Weights of a small GPT-style language model, trained from scratch on English Wikipedia: a norm inside the MLP, hashed n-gram embeddings.
Each number is 500 + 50 x the weight over the matrix's rms, rounded and kept within 0 to 999. Layers, rows and columns count from 0. Numbers have three digits each.

# layer 13 MLP down (transposed), 832x256, rms 0.343, rows 179-250, columns 128-191
579536438540379539571442565540559511526507461426560556455552505477402564580503389517557534552556565547431471474483569553511517477553486520528592405468460548520437504372481517551470403546595486
483483487602479562404559508466552419550470519455533482562510357497474441509524515558505497459470526439442520544482472509535557553484523631496501452631412459454554463521412498501501525453500518
391491560506490480495481497573484483464479477490607575535507557464516535456560453496488493535439483458541580426470492507475518461469473539550434426541577463535485392574487532419439568468437500
421540509503508431508469478500524464329496512507470562528507499550412512425526432485503544518471391540491514490448543600455494513500563508470500600571536468422478474457512558538426558614461438
570517510453521548511533395523472602447462542485443508512552471513467481439479450454469455478539516553555507377520472585436524459420503457512516438562476495499565576499460501536496573577476528
541448500477597514420472451446456554563509504531489611499531555565541540568484484532532529479513521406468496534552493545577516560491534443507527450530544545504488420528569540527484515506489516
536515533454505540520572572572426474493450557500488528587501445566454556600511524511461454495547608504576585535534514533474446465437520488529528508555443495593511463522463471478462507531429558
565573505543482565488525545492500497439481495505593548537484490561515507612595462403530574531461558639463545512483420522522572530442492569428587431549520470528549587540522457446620554489533497
502460532552552487570518498547587575458468488581522566474473555477461539463465401521524438554393442508476536490494564532505527526558504464467526454450552569497499493545493497481529509424523449
537380511471453521536493482495458441437481433546510494518544487442512589535547502580451518532487449515380514531545472638514611442533519476575434597517516460471520482530408550514438454487533568
435540478548464483559489474559424531490564547449463448546451650396454505507497571600511478546574471540468585556539504450571470529569496380520524520503483552564532544554457415528481506458422572
523439547487539426478550452482502528482480463499500517534521520514598445413523447451472511490492485443433556430502562573453541478499560549492508449452517465467549563443467504395487523413448554
535611455510508507472493548575470566513585435521507518503459391571384442405498557411506534521540462482435496466526540461454520534519501540599544434476568544523535488371416418491554543474458445
603457453501468554387487526486453562572563458485557495514446517469465450542523484479476564477511503540574448403494449527467499522455446514517434435378506513506444516462444493548548474467493492
534513509512451451497521500511500557540432471494537467518536564571584462462565480579569598432474524442439418485497602495503478378522573448520529518460499500498586479560486517514463541487528530
490452415438441504516470501470464499534490462560446528470416443461481458550443582534455494517554518510542497498574443508484415510458457552486473503567594502479461570375463494498627499565536629
457418513480530513563481508582502533482402543458510497512505458498486470527442566484553510479498493445492594578502432508524412489569443489454451404485536476469489458444525497592631533522560504
507561496550450455513511516540499472548494531503531480501485496423472503443543536495540408471559471490429549485555531552458528554443520383472553561383490530531477411462504500591518504506461550
502564623465472450529557523522569537355516420440537590409503419474506563520444489464545446521477458563498543499536491455480512531473581552569573464524518542550460564477528591552554475452516498
493592526467529494529455505469507607580512366488524473515453490609396424540555488599525473463536488446533555563550526479450521588482529475455595455483522383545539462521473494530477589533447468
510495562505482506460570458573535493475566459538464470471542573558539574536541466542496539432489510483501513483506502452453524513391505475490502448578443554507460513442408525465455417467477536
513505514466518518456481437464445577535476517544500503563400501510413463491497447529442478449442507564471596445561394488493489547613454570415470479448577358549500518411492526534468546471525592
486517565461455542504537552542459563524520434518509498528501522537567490402492497496496406470433459529498520482529416482519477585562558564536413484548539503547665550542487463503484522576540453
510491570541434508483546486581480562406500519570496444461497414534541569623457557396482499460489593561478499489510500501536457458497413567551400542564549587505507485463496559514508480466413456
510415458318491495466591440499462576517395517549549518489565522453559509572453429450416516516484536544530496593481484530507419500415575524513458551475528528511483549525551448556481542465506552
429529532349512455477491524525490446478489476552475493513532422477438548596516500575481564452505430538416464581559546543604473543561460514498494382340458471434431452534498511473434412542570584
519455502454444563396453609459605465576548509484490448481512575546458532469473511540496507450478548518596541554436459499521446453535453471466547613481469437551565563436492389481360480504436462
503402548516452548464481579312493482390575526443581521580568422471548480499472461449529462557639497492432460533498454513480394553514515548604460507497486510457475504475490484431507494597424587
437529431516443557579647561488429410564572542516474427532521514496499423472607491461525558544485493446525493500550599538509594424511568464522611531446549446503485516533599556510519482499534492
495473430520412554564482521498457540484434499467462551384463420534546526557463403501506554463451458492589393565549523514487583495585433457460563457508505547473430515553445471504493390412523489
473486549514506515499396601485562439450447428542533481514512489437541494444521525455433489509484567524530501366531424443442543453520549507470585434479493467542440501467420527576532469579478497
580448490436532488477465489541504477476501472555619589446537522543567571513437525521492379472507482343508514571485436499531469498551479491522472558512581528420492464547493554496527521510544510
567592507512512580415435454475521416497499407411479512517464398590481429460476624615493512502510425459510489491495517526395619563540483492465403515463481570476571452470601406510461458542428498
532477458543487496516541485515532503444480441508570436523482473550568451459540372436469496426506431476499513464493608458483539427474481443539483529552466490523511536467475437508438478554527483
502544562479475516497509417491556509479577562491491463448521492435500466562408460471467539599504417524574463583441559455585569455491422464491422563425524500579539500464518612421470536493438522
517552485428536542478510465545539500527518496510606576517485544543498490547537453513602458446452419378481550537496516521498511427472461599464471612435585550543545475512472528446424456506491513
403422501471570476402394551398505459552519497540475556535516481397505535464446591518459547522408484439494460488467437571549496533518533409497457556453558523553457455494475529508538573413481446
493457443428487594418460478512449537499470575436558489468502440530528454652432428502527514465472530583574505471508488434515514467477542395477430458506558519429491523520502500504467487551537536
619471478451395491583376527471468503515442508493518497504469529472544564435517488533482453383571528519522512519423546444579510457469501543539516490608449558429457488573411578510575645403560516
488457477524558522526450465450440489514485551541448428436407519460419482458465482459497510548458593573525506525540485516468484486461545584499415482494530470517537451527459515563547545597613517
440529530523513485530524530471444469497493491559508492537472558550403450460500500508523534481488548494387519479539551449450522555452533504560484434541431456470500530480585481487512525475440385
428468394522538438466457553523461519546489494483455547531495528530460588508524498571457468598538454504525397511524485457509495445472475573509535534410427489416443532511593496546475489475594474
537473532616488493500498434510560447526530500535547518383496598499407467540497546474569516478552610449469487451547547486433539513558552493503493501453563494573593529470518541448496590501532480
497496521436533526398482512457539500501638494596494485534527504483550548485469488565446493512550572535494471469505497498388508543516503532429537493539504477525501541595415452454561488459475560
531461476620520536531536525532499494550535513543525509499495609505551603519377417497467383530501458460536637529472526536489440471481533492548549420495521538522475477565570459471410583519449503
539454535492530478452473607434493496496529420478514510476479514570540485463508448552493485556384487456560560468501455495551424593532638449473479521538604598565446537480521492524535552527496574
426427496460541543525491449500515539569509466457468546477487411471465457419480492467434518508529485529458586552421515479503565571499609579468521484522585569591458472464555568543586547482439476
551570511534486459445372558546525529495512564448514505470428552463489535467525505523531672435621554534509465560550506597529583416477424547465457473556539444403446529523542465395421446490608509
553562426509482464521462645493527435542434476538480499495564463556491525472552455506470483451553471532465532509422506451467497530494593504472534490485503481504537514475479559572433536527504394
597545425476504518491502521457562471485582451438449545432571551425466469547494507516463575526473440531393464501487484523469542526453522508514448424570594543529502464525485491595532524501589551
482448431541411456551580479467393448468442465471413492484514541472489550458507588489565485563452576495368537465547500467481475484434508496517557559451495505504527497522508594524424530436463446
434585464425466501528485484486426443493485427472488508446601430512542371521503542563492495535515492518530582494493511376506476493461518584466505503481514578543504517410519538603462481614510491
526487485496577500520614506450409527492398481374522489466444535428579466486569487540447460561515522523510513484502446524452568504537478436538435449479526418480500503471558545474433422503497496
430483526523543510494511541503444549421566457535461480547569407482524566562477490449436441438531403483490582456479504571553464519518532510477481466363467462581516469493489498517443473512501423
423481425533537441523511471545564482456621485590460538444555497580519488406537466490489567508479540388521536514495533483493512455490476512472463620512542446677511523487374573493459481501583527
481467569394469499476470499489413495525489524549517496547533431471474481592570454548514563496558404426539487594425536513502476472500522445463557427524630549487509481563475500451408490562535539
522540518477458539494451502460506577464578480510483501536460465436523437445524574452442529535510476462464514579490464509464447541510509428470525522504493462501418433510496552542507453491529530
563533475569468616527534566498467476484519500420527373522592537583452516520490533509493518409583469538530507569492401488481532443484610540481396376606506479400468559495502518559503614480523596
498421574513573462444475540455454509528476472541487466592539511574492460501507465466470469623527560494529413562575419509526480448490441478509435492436437546517517607467492540539494529445421534
463436391508457565468515491517569474515418558474510440547612508414515511458445462495491497509508416420526496491573481451525465558525417553442537531507373460526519415506522539399537493531563450
457614563520516473537495484504531503513479488546468563444424523561584518488478462489570455534434482570564596488488514402414498581384558435532578521407582539596498505465442490533538547481488526
483555507519595429406460491488564542572509506525496504587488531521481503524505474552440524599494473444528477500428543526536442505548460521480512443470487447456458512478556563552462466469579558
465498530516539434423449437448449539472564505515415541502452534513400504601494467494454550500495448545500439549489528477577507468457454444523454403556497539555604486549494571529483490454516523
466529536468433510447565501535488553502541469472487484505542500460505529560549460598514512504543448624542509429522573503488453543535460472495512449531458402492423528460496431567617585463525413
499540543471518470449452506497533519456484507500508548538484492499494490550549466572449500449413507508506517358481530457459452618393493397397550487562443436492499377520440549581404462511542523
433452467464428540390344420405456482447505515468448418531505481453482563544506469463539474530480474506395542486436502490388538502561473546521526545479481469504506504556589502532457492497545554
484476561510522510509449520530488460435396549533418485576412497467546514522501484433509485476458423497553543502544475512489475470489484515505492489497565571567486459507469587457574454486480442
521511518401503417459475522572509541509402466573481452481470432456494586533474395426528457464410483437485501524575488437544422514529517616495508469456567483450560436477553469493537571388444559
533559503554526481467463478571536510457503562458520526456465444521543541520440549441518428524455440493428349530386490585391497429498445372445430596465476535567553537472603451468536486495506480
459479517513480393448485539455510494521489500552442450541500475382548613463463407564503515540540599468466528523376482489449455511553513448488554436530483474448507529460563555517485535539450496
467469514470538415543538584513494537518480433564528525440476444509483522514528485602503453550562470610577509496514481528520575439519504484553496513447492450459578547347464532431527428555546527
549536500486605467549506466537568413454494448467589526515465439563544468484485567493503430493463581599464461455555494532441470507454539521555419527516500442573524480510583520446524428423545415
# layer 13 MLP gate, 832x256, rms 0.345, rows 180-250, columns 128-191
499577404431547456527520510477418517565560472493466486541501502571504529550516487396456493520598520510506530539436509468436445451601440506576421467516494603458496511507597495533408475518506509
524513496567437486480513618515528483446494525593524442445532464515508510574458504559454508537501505613545514462580412476532484478456452438486546521531441586590533485567538587495457456517441581
519629435560534498513418526615484554526463450567554543578494576478522551521397492543505519484468501527462503477527532478465503421562522525502459561524504520528481516466537496534527529459459551
484429471465483521498468504475403576612534518482553568474461491526530479535509435526538580571560534448567527503455506510512464372480473521473438527426497493490457444452496574397475486508540579
529425605475557490499510486372450469617410511495483454486482442492489532512425454429448390480481546423440514554512368486477550553446637438520450498463561489527496506538533536513549525511551527
509477515464511509561471536487443500487469540403539472495500542541489602533492534424504480553483533534585513566403522602453529517439436461504379591507590484489335588533437576488470495570498454
491551513464519466442502478519462472516455418586503505512568528609527482543588499399471455503463484461461464521459455484416529448497510468551472433420553535428602575490583491538570506432442512
578565507449466544498441537546482537508569475625474502409504452495524535446523500499415536411467544437495477607484495523449415477478427589456485590593533560548462471486559501463501440534553426
524430475611496504596536537587411425538478493492466551521458483533472530455533522511424549501453478510501553487492610530423468475476543456505422514594565488486505552486535508544474490428400530
562588552523463452531411458478497561403501535571507530429548547489478500541467438483530535480415482585470539606539479382615462420463501419525470525545447474587518474528487512473482478466507540
461513423414538519480447500447501561691551439470402510543484524628508552505396533501510486430438549491429526515604392482594442477519531498496461498414611558451467506471428512488499494504481455
501461603516532533507522480479486546528466514547468451449550469448378514461440508471580527567573457513440513432557459478469465569487514429536427430502540455540438472445494461440456454522447506
531560464442530480488519561506587606559569472484454555491556537544576453555486415421516483533495438531415465537431510503481422435533470502573468413567521549479468508464542552504526538572468525
533520431513512523484439561475608507574492487490523439534470541509572550505436530541509516560488551597484578464498401495512498465486496479464454522574505458593502474537470471514454479488518505
533491483517458537503497412523532514499491480544465517479528574419525575553587477479545574478581573435585395467449555555586612399564536447522552477565542549608510547507488519516521548488460448
506521543523480521507603417513484448540506567579496551542543481506439512464469463514543448488486526539420510543516405569426434552473438528479483425437456527448554516492505462527620598496443437
455543457495478483407463516497454515477488584509550481494511433479427412598430411566493440459489537541623600505496534548530522515605535517424438430449490524539465480456535527390446508456458550
461530573554481463546457526508535476463575594484507442513374589571428559543362522421430421519562531457529451466433505540495546494563491490514467562544532536518584561501371533482595467456486476
491644466507507486543473426492521524552510534496539432492504509570511513523470505514464508590493495512542480448413486543496499576588461544510524513570504500524470513477511461395548559408481594
503571407567462537568493486521486453474567527605521465479587532566486535568473482572464642411596563461558561457457534519383465439573489475650517440509539462524417578419580475489525451520558551
494475455548569393449548531550495445477576485512496580491517617482580391537461542557479533436561475528396399418406533448442547508570477438486446438607511511468567486574502488448454564516459493
452527434562419551451498494406573512454512496524518435455578480580469440515503573466555457528533465483578543573575504445492501515597504499437458530505546411522488583450538621469492538561498471
495511483470504591462460509405394540499510537482533602540498513474469543484474452500462500583544506547447433505489536472513572516516501505427384519560524481489468486527607521456597673521481488
390560475483523573533510557486420411448485462481467449488547464517507520439542547566517553513421503466477473623422538436429465494481529562476525501447546472476506500461479568574527479590496584
587568554509471505509517478488496416443487493572471561536449524586479557479574552410513474566583449495605498461506490470572454443552507584511580467599545466557508466509461517502520524474574530
547450387558553472541559528467615474518490508405429452414563468481408484503448457473400527483526435495555546449542477548486543479475494539592488498510519481481482504435479443519457471515516501
437542470511470472497530403444505542474547547413439505459427468370459614474469489512519472479470484464467547510551595544538468564444469503539477507485483494464399534512378463428584499545399489
603473526531400531534461490551515476405503538569498463528444472454508463517499476443503419549467553533488417523561512453459516496413523495450489504455522441523558584484469473448480473486485520
501481428667479511458499553530619450527481507446465595318523459463569507576451512628460544617486488532551487482525589423456535535533508367439489475488513563452513398472406542589447556438461504
461395452542488532576448464458502539504502487542547520503494542491501412467518507400423519628406497512590494494465509448515562525460508542481529568553546451416466553515487598537514508392545470
539446486580466522531490474524422495477566617500582473426441471437377551509563483467495558574388501567435478563474554566479474439532577476465512456485460548535521392444541481522565548544463524
532462500501577471562527522484512498462554558627448452500644554496491450470471487461480445547414521547454510469510563367600463447515494508499469519443552493513516453547529595399461533532487452
563521595526547496421490427530502516394534492487634550458478504509564455486501468510479520479521526553533475551454488473536492550547476461570544436485461553496530592508477462552494536545505493
493430558535482442514546511499508553532478561504537534506468547514479418490548472459423497598547476439486604558593490483540513463426481494522462466421534472480432564494500512444476468571471504
557575580480490510516471411574551514443511525490440531409565555447615525478536478420535553452502510547439443468663470506464439513529527425563522482517482544500451486510488508479449514511449385
652515456446481530571551575479563498535596471488474435486467446524487471493518405495524557479458457509462483542489544427388506481454558493429454416529456423499510598544337510514467470532513496
452572493435558436389499545547441401530507442517472381490561435484523545474555482572500559510595518421560550441493508505585525515477487561474406505493527562529450406394590526485480482493507530
479347542557564561491524521514557406483546454541415479460562439457532333487476559418551509533481490544537570552505415484549558578602534469466480523502495429557563491427518434451478529507540474
605464532425513583463412551558542509487526441493378493591492463497496538590436556548415476590431562424461462535463510524622467541471521560602528522496536520472618471471479504489577558529459575
465518555563517436521470509495550588484551497435522492531497393507596428487513488542457469517530487536506498480496455463515567476436521553590527535473555470565524561560419469475556466479483592
440429496553495472452485453442587486536569522437582466498447513524425557619505552468527489479467509518577483541505499543484553561428485588534532480564563460514493456543498566502489500561603466
505555489520421438468500518484464373447461432562544530438608578559453476514451464523569477471476576547427508501512477492457487527506514456397503517564529505537514384500485510569484484544491459
609515592527547579499548633485446526527509447574517521592476546470459546476510434534411465480348434467513453489464423479510444528495566538475548535439477450496582464512506536447476490457445518
529433512601440448603541497577490482529440445465457560466505458485537512485480499404457494479523513581454551566481548484506528539442528559422375437546565508475466541542502483536519620498440508
672544528515479542388480633542508525464515495503505532447531419560533440427492485508506495512520516534538584446443507480455568422437515375527515433473461543491500519602473400565490424465487525
596547544539456484492547481567453503494473621520504479582505521559403591537464506542524460536447458511469589534416446540466479543442470510490541512363498510442516484527436504538531475560513480
487552494506494484466511512512559513513487583524527516526426528444518402470495474617461447496434479486592557503503461517478485556485486570466486474582521522487521530537471386515545538567475477
532574519578447469484478597530489517522518472575587513393470551519525506568503536525528466458562600530454537504518535489514464576468477390465553480481476594522621579486503538557508368532460473
537492470572620586426473498532505462433475526466535516441487499451465491429581478496504465418522543490433465511538555471462478405567516481505449542529478458568463500541535409620530477514485530
581513454478565441533485468490504490409524498516463532533511524425516532512578487474606583495492484473479570461526411430428504534486481507499454482552500474514519487573556575433496503470502540
511485503469465562471475559415548545516547556538423492491613527501384606483539555380501535467514478511512482537565528512420382438451529454515475523523451523554563459535477422538560471466613575
472457439463501485527552603479548541479519449363515481520438525474460425531505524486459465455603500574515577520462420444447393548407531498451498502536504527560479472444479619544479514524434465
536446532472494560467453455469500501502504487499488475467565542587533518494503477486590484523502524455496500488401458510478547475577607425569615476467464505580453551472507461499491475484544429
489481497436549516474506492602429488502526451413444489534506456502525447488433556494492466474513400503504496448538486591521508472594494577499486537493446516547452552518516499537372524489473495
500533496555422379380500362438487535574485400506501483536435497497486500537553466502513537513491427462495443530407488533437443384520515501486597457546538407472459536551551421497505506511470578
479510575538422552493489488499538518482492613482461472535485534463518460448490531571497519517554442455570427544517572411490469475584505484599556492448435492567487536491455473329548576450457517
495456534521496505457510490410464553633494490521556431430626453409485577420492555465527527417540492482517533428355532540543420569503456504573449437514608537544562406445470417515561477437522566
501484540569518590537478443516485505502530531511484500505521453398524485501445527526516500584459552522512453459574339519496487465481555382485478504450509440529399509395517559590502516595423450
537508413539548464497444599645441468648421446530521472415492430492373467437493554520511577470610441490498565551368580471523436488539543486515463462536515501440388597625488581554530447470504515
470505516608409547488503543568521576456472504492497541419527623441529448465546526535556529547431542527455538527492482462509557528442533499544412593542576403498450430451502510568447510578505483
560536541469471494505445502559410506432517560461558428404538496435492476522411510555441424439546432488508389508449460534555480467478437478498493461447492557495481495473477457527479546574447522
466463527507403485456447535541560516525501541425562505542431511544508547536535540505461520495553425480509528463503532498506568457573454458399490532537472510490465464518552394510435518533589507
531454479534447448501571492451509508448492506474465560445549509439525421411534503456587434551521493524638544640488531439467594593532576446479431510522413472495573483524492389455513529552488588
431516484561507507435487553507526444530468491496550530534462507428526568566529488446520496541487510540558468542575480597399468460479481501426505590513556540538535566500558481483531494435488574
433441387580573510506556460512526472646488532509450491614575618452392554443481425484542608492356473497521416504554500462517481517511505444479542478449488464563524463478512437506506588553547518
513450552544426431417516488524437344542427501494499501583528560466514506492554441465494581461428502544502527498479451499534559400460427487543471559529523542532525501449459451493549486530525507
420480553457516502535477462512514523519511501500562444468539501522521538403492474442494524550470485512497423573371601467511528480526444437497518554489499495596465457510492614419397459555466461
560492400653491340491470439565538485543430502502523502430616502424514512462429480422432465484588462447502588507530489489546576484459542504549473531514508528508438577400535508524519501487553508
420450462504498547492545552514544610501563503431457537483473533421517467491550475475522517449440536550477682530484502426572377479492443434539567518522402456536461517438407491482425483471431546
533476470515489563453516608529496585534487601487509592501523420453489501479537533448505547506518636475493505504615519475585531491465503494419300567475436476566589518491475458462575572538531548
455479480438516511476497538547546531528463548561516499531433527454514546544521465468478555577517502437440582523512512455437495562569488466470568436499466536513480497513447495522432570515417534
# layer 13 MLP up, 832x256, rms 0.371, rows 180-250, columns 128-191
516450458409554500481581405504593398436381453455464603496582376498482514493559487548499493459519591466549454536414501553520513542493553460497489507543580503472522443436448505367538531515504488
508564460447511515387497466499382535511451472519457495550412498541466559540449434414526428516474492466489508516488546512503466509536452516498482541519470528449412485551429476476605489514524464
508514463547541475490410530540475477494433419617533566590473514461510449448515509628562533535456462488510592519522507530467505598495542517446463497510481410475478458440501553545471557440461512
569513499436385400472448549470511568531532533429532549410516516539519569561384507399490458520453447460519560458443578488484558516553521490451472534604394530507547521514525445436455565490547516
511506556517450544454518508518418546498529510552503503480501444566502447531522395442478501505509494421435543465482438557515507556476496517619485432497541504489579554561471532505514524449472525
530479506488483418429457537589491460450459565401514450462445435437416479563567600561482550519555564512486526527501461448370412531434460400584401525491477485507445612503489389469504503413523433
441400486454549495486495479536537502413550495445516484481616372552609533569532465551415466488560537558478496472489528541456523547592586606421472550609479521529466478601594527419470500500533511
459461579471430515387500502489431507455564540541534435477507392578480480582445427418540386445495511526550449429541535503498513521470514464624470541472513495483554495506505579511487516505432509
538485513520564447493443497562564499529427500590516555511516419441486477496517511487512495450466531485433509420455509498505430513558494416593514495517589515544402431538462610522560387437558473
368463452534463523551567425523505425561458435492500446522529546459528417456430489418460490561479506516516445585414498432498421456476523527497561553509502513549490506441583687467485541532487494
394472441476430427560564487444420564573441509576470504524585490583521525512552530425412554413473511558403527429498524519522467520479500460561428573488428514422600472518441421524487555567440442
471435443548593450499516444456559423511493416470578504582590480547573471419489418552557495586499535487471483465439473484448538513478527506542525522430497546474559602447545528532498416476475395
538504583494506610480503482500570495513536522521518519593480488502465542589538469560428480493509463536500546440456411445450557530495540482459438501557520555477491514558511464508419522523423454
455540458488484398450468513515472572507583552528536511578488463460522449427544496468420473518487472533536498491550526535597541490490528479504587446515471451509534531545504553538448521557470451
531542506424412484423508576516433431538526542462476508445474552472503444473564472524462528549600510525524444462522451541427456487527467517482595551450566543482522386494521528459543485495506578
456455518468485499553504469539574461455518599544495591502495590480463476516402392504517411473491515490553572528522487476511473466504404507441465534507423506446513461490503455544545439499486534
477422476481461474485484608502548485556613462494485545505485504477473466460500542413543542429495518580404493543449584515335521539479447469481467507445480483416484450545447470524487560529556468
556622453491485494554531511555422480450389480570478503494457454439500499451612536413501513503465446583422415571584468479495369473472559605469461459516415513533518493452570481543486551525544560
481562554466468516495521476503513458446518591471574516561514498653516436493470508550452463458522538440422419455427556397492504580468467548515459468493495474499541488480430469445524427536510510
572577458483442514576437551454512456506429540609557496547503547578470448530496507552424531493515479510446518599405514463553501382511446529490492490547536464537471571497472519472487511602599476
487508502383484508440530522460439510472472592557519443593494477476512460514519464515522541546507486432566510584493441421581451497446460500538499493533483520543574385467521423522449592494491579
532473506535488534482500510485557500449614421495569444477500517510529565531506498487507412514483471486532432550530492589464425495541513608391477368504481453530515549545592462494567473535430537
495420516506477535491441578489627495513530512450524463438525461510434597439567563465481499525514472532403490462473514405481424446437477437509521557518505431420526457488596565535458430495570489
546493508522496532514519550470625598499490628424545406395449509575409524455598523442458504477517471491484525471534518568471470567389453527497454534505491441507502376495532448436517456538515461
485497528576479501394456592417645526438513459501478501491501460555479476576480522531445505506523395457539500464464490400564519510512500600450528486432521555555474490575470512407559482396502536
565544497494512466541548437466547445488401552501532500427605528481550514525512537514528441486521560507555550530415509521481487490510526463583541449485544482475511485545450489475466438489438446
509435545501511611521453515515545486482474545444669570412589541491525474523522473508494589545531433519521512591458444508349448482582516463458474478443496491510573499482557506529530478483521592
529482599442579546513466471564550480599435535419549336505520589510481434515514463436557495417504510493517480483477494482485455602525450563541471620554606587473505407560607491532502556479539526
522515382539419575528485521528598462535475504508540567334507512421582490536550505542497539588522456565561545477519588490425544548516520435454570523493491478435444547546389498575451424445593502
473490478454485427474461536429495498516452408538505484536569498526438471445532526552529498474442502421550512522485426437488593485478443530518586574521481524539521488565522490449556511457562535
548573506431527452508471535457504445497511430554433550445610513554549519553418491575511448446597533480559534531456447483531426499570404422573534613399457416503502499597473478480553649554489482
518505470499415539471429516539466438489416370432485509484488468465478490492522533531499576359551504491498563478479490544448546478525474538523545472488537492650480504460563457598428448483445467
609560437605466559445517472533497482464564561454488521596515553443517403463499506499483443428443473516492564468425499443464457562579469493527539482445530568464555509586468517511463544551479472
466538492516470445540484462474527529602463483497517520474529540509402521547450516586511387451484487494509518456513455484499551495536553447556598621480550554540530479550481462517502497537566424
520530401505499500466534451536523535449500494420567435460364444516560470535610412517587509489520458577530495551449574439524456496403471456436461559387513498569530477489481496472461445532500508
441466478560616505435497449520447443549460548521492503451424482493479436518536529500557546530567490511509548522438562508564386537527512414500458577461500506552473517440542458404491495560466425
473481473484480570542486517557595486454473503495481507480426488432548497569526543445505485519460507506537567481520405496475515457416486473495531570562473600508509507482423559546455484435447471
546532502521509532535445574497545565550538518439488595481493613590460535454463462530478529459542505497483496489465483464479412444441548460504502473556506522439495543553512519572493531380517494
517470503453482501429558493525446509505466597484472522532528485487429515491459511480511531542615485612463397479457474519499472490570520501582466458505479470527503524530579488548510467459464457
393504549573570574477501563498434490496521541466536460494501549522525524535509480514604521448458502507448514458538528513402490565470452527474405479441463465546508418441474556458490482486519457
533564593511409395432538501495600538446491540449500425631416560511485455494510477409443439579513482500552469554457456464457454506427414569503559589455601461490459446515470503494559492550489480
440469537420447417491546447475444430517509460534411447516538473460466520454493564561436531484404471515437436484452516501590455565457497491435421450515606554528566526476475470544546477526532542
511523375546425451389492450509488475469436473559464494491556543571543429537558447611559569496488494428509459519430539547557562567533576519572498594422531575489618547612409463502542453520563494
481477488442515521525530498441479533463519456497489457469511541577553498432491508511502473420562560530510448487475484526481485387495515541468483573437480481498490547492548552394480475489481473
548523511459488483400469555525550606564492503486507550473439484472549496524542437545466449531568520476473498490576524513524495453475481471481532375403398450475506566559461520505460453432495496
451507547469511582541467466505433625469565410425505552461605429458570467413446542528454471529551443557504572460458441572612504479585580452526478539491439587485540559458597505496462570487508504
416435437458501510505513538465549457465431499458523464480489539610564538483548517484514518512482529592479531526484554512570475506566495443490573519426512498565535506589496509465552589478455475
443534483555549518474425611485478440533431511559542545414470458519572552580569511527555537512550575559415554538524444469541482488594558509462496502540564606662576539515488547622525498451511447
482463518385536643527474532455516542456462503439466521564469451484500538522537554497491538507501482472473511465497430523465496533519553571509491517525394524494525491450557560498579550474550524
496487512566490522545469447512556522492481533515549518420567533447511518484472488465505399530489557574477436535510495538491531530569447536489441452461419540497461481502484559508534494556489393
475494441481461461489463481492511536517531373484525497483579501520454577521475515515492519460428582450467475477573513514510432441421577482552511653541533484595520528486424476477503480474519500
490475515430408498575504437413478472479474357363431415460583430488501401360561485467477473396621572472491492491540353514519428540418479468446483514465397463436501539513510582426498492487513485
555525558506539563421493504481577557488398546464493532562461476479534577483462549528570616597502609534468526533453517471556455508469508517589522556402419405532512523522488435556526546554435545
531538508529460530531405470585510513345579542480547467442504405490610461549518506522509497484503456450528483426468591555500436521494491578509385466610529533475461445514458507469508417451491578
536476545481460484447485443423448538565497519491461519595499481445417454547525499519463521557407438471575475511499459569452494398533509552521523457521540449434480516584461494541529357527482506
482557605655446483464507437492422486468529532548577543404526476484596571483549578421528493483537553508503573562519507478485484466494534438470501422410398512442531474414462502497504566503504591
522497541452571527513446663546515446429555409474527604481561436542433472556444508427503566434547560512491502465559503515490481414479526529550571537590454538429481545437560546518514497500463431
415425603428502503482535465476492555561487521401510508569513503531494540406482542422446455513459465484472463449520524512485497511465482452522407414497574539541540529459436490580432476540516472
520540442546582519504522535469539558400451447586554558552484458541649486536468461471514499575462479609599552444528519441482494510474442568512455624484464441526494458468493507510441499549588551
537472486529396407556533520419606568481427399477587429504508459481518500551494506485579599532484570564439534589464535497427430522378470416484539526601484466396461514498533456570470477533521541
514457482438511480520475488475560492592493375478432527512575521624451478497442489414438511469469516531460518563532464516470477488500491540427601480519509406523486424454503537495477524505474492
389503557493518420404531551444565524490538502401450506479464550415410465526544507561543530446506428532585579491455596469465489429502542534500504517464554504628537523508453499404464410415514511
502509474418465398534552596524531448533442491495557457465446510460540459488522487505477559491503533563506599547493522482503482489467380482537486532554548565512512466523524554467469471448514400
544488520534510569495531448521444570507509485611541559539490445420461476428462564511407447503486469542489537512456454517539485437451458543542494529473504475478544476536414526451484528467523425
441512387488559508471566409527577554483524539477554549627513459459540446545525511504578580493441528499430490515490486512522598478523565503467412392472444538563499492499547496372461544489492519
438374547476457460489516506529497485473502552454494505466504506452503415471446502498586566457377376440550530557495398529503498517539537515463497493505554590431552532582511608503569461482469539
441501533549546578461414478576515543455451513587559521494496496430507530491571569442412522539439600496484470508602438453496455479425548498544454504522550507476525544414545437509577525428463580
590541533608547475489384450442585501514483545497545533375502506536527489458428512490503450498534484457476486494402493540485498490487551465497421558570477515393481458498453482530526554547512534
368483403550451535514543538515483415476487564487527531514464530454536519544524512481446517507382485539563502502571550390461528383487490465501542557510480553476558429452405535504547516430499520
424437507558531553518506534568535593523492497498557489553487446519507456474534559481471545472490534492447498567473501405541648505440565390562441411476490504530527477347478466513553542545459510
495522511516464564468504504397474393526434484558465501537487557576451401517457492519446546572494511450533463561481526481494498534487445547544566486480572434497490502511445552596539513580427555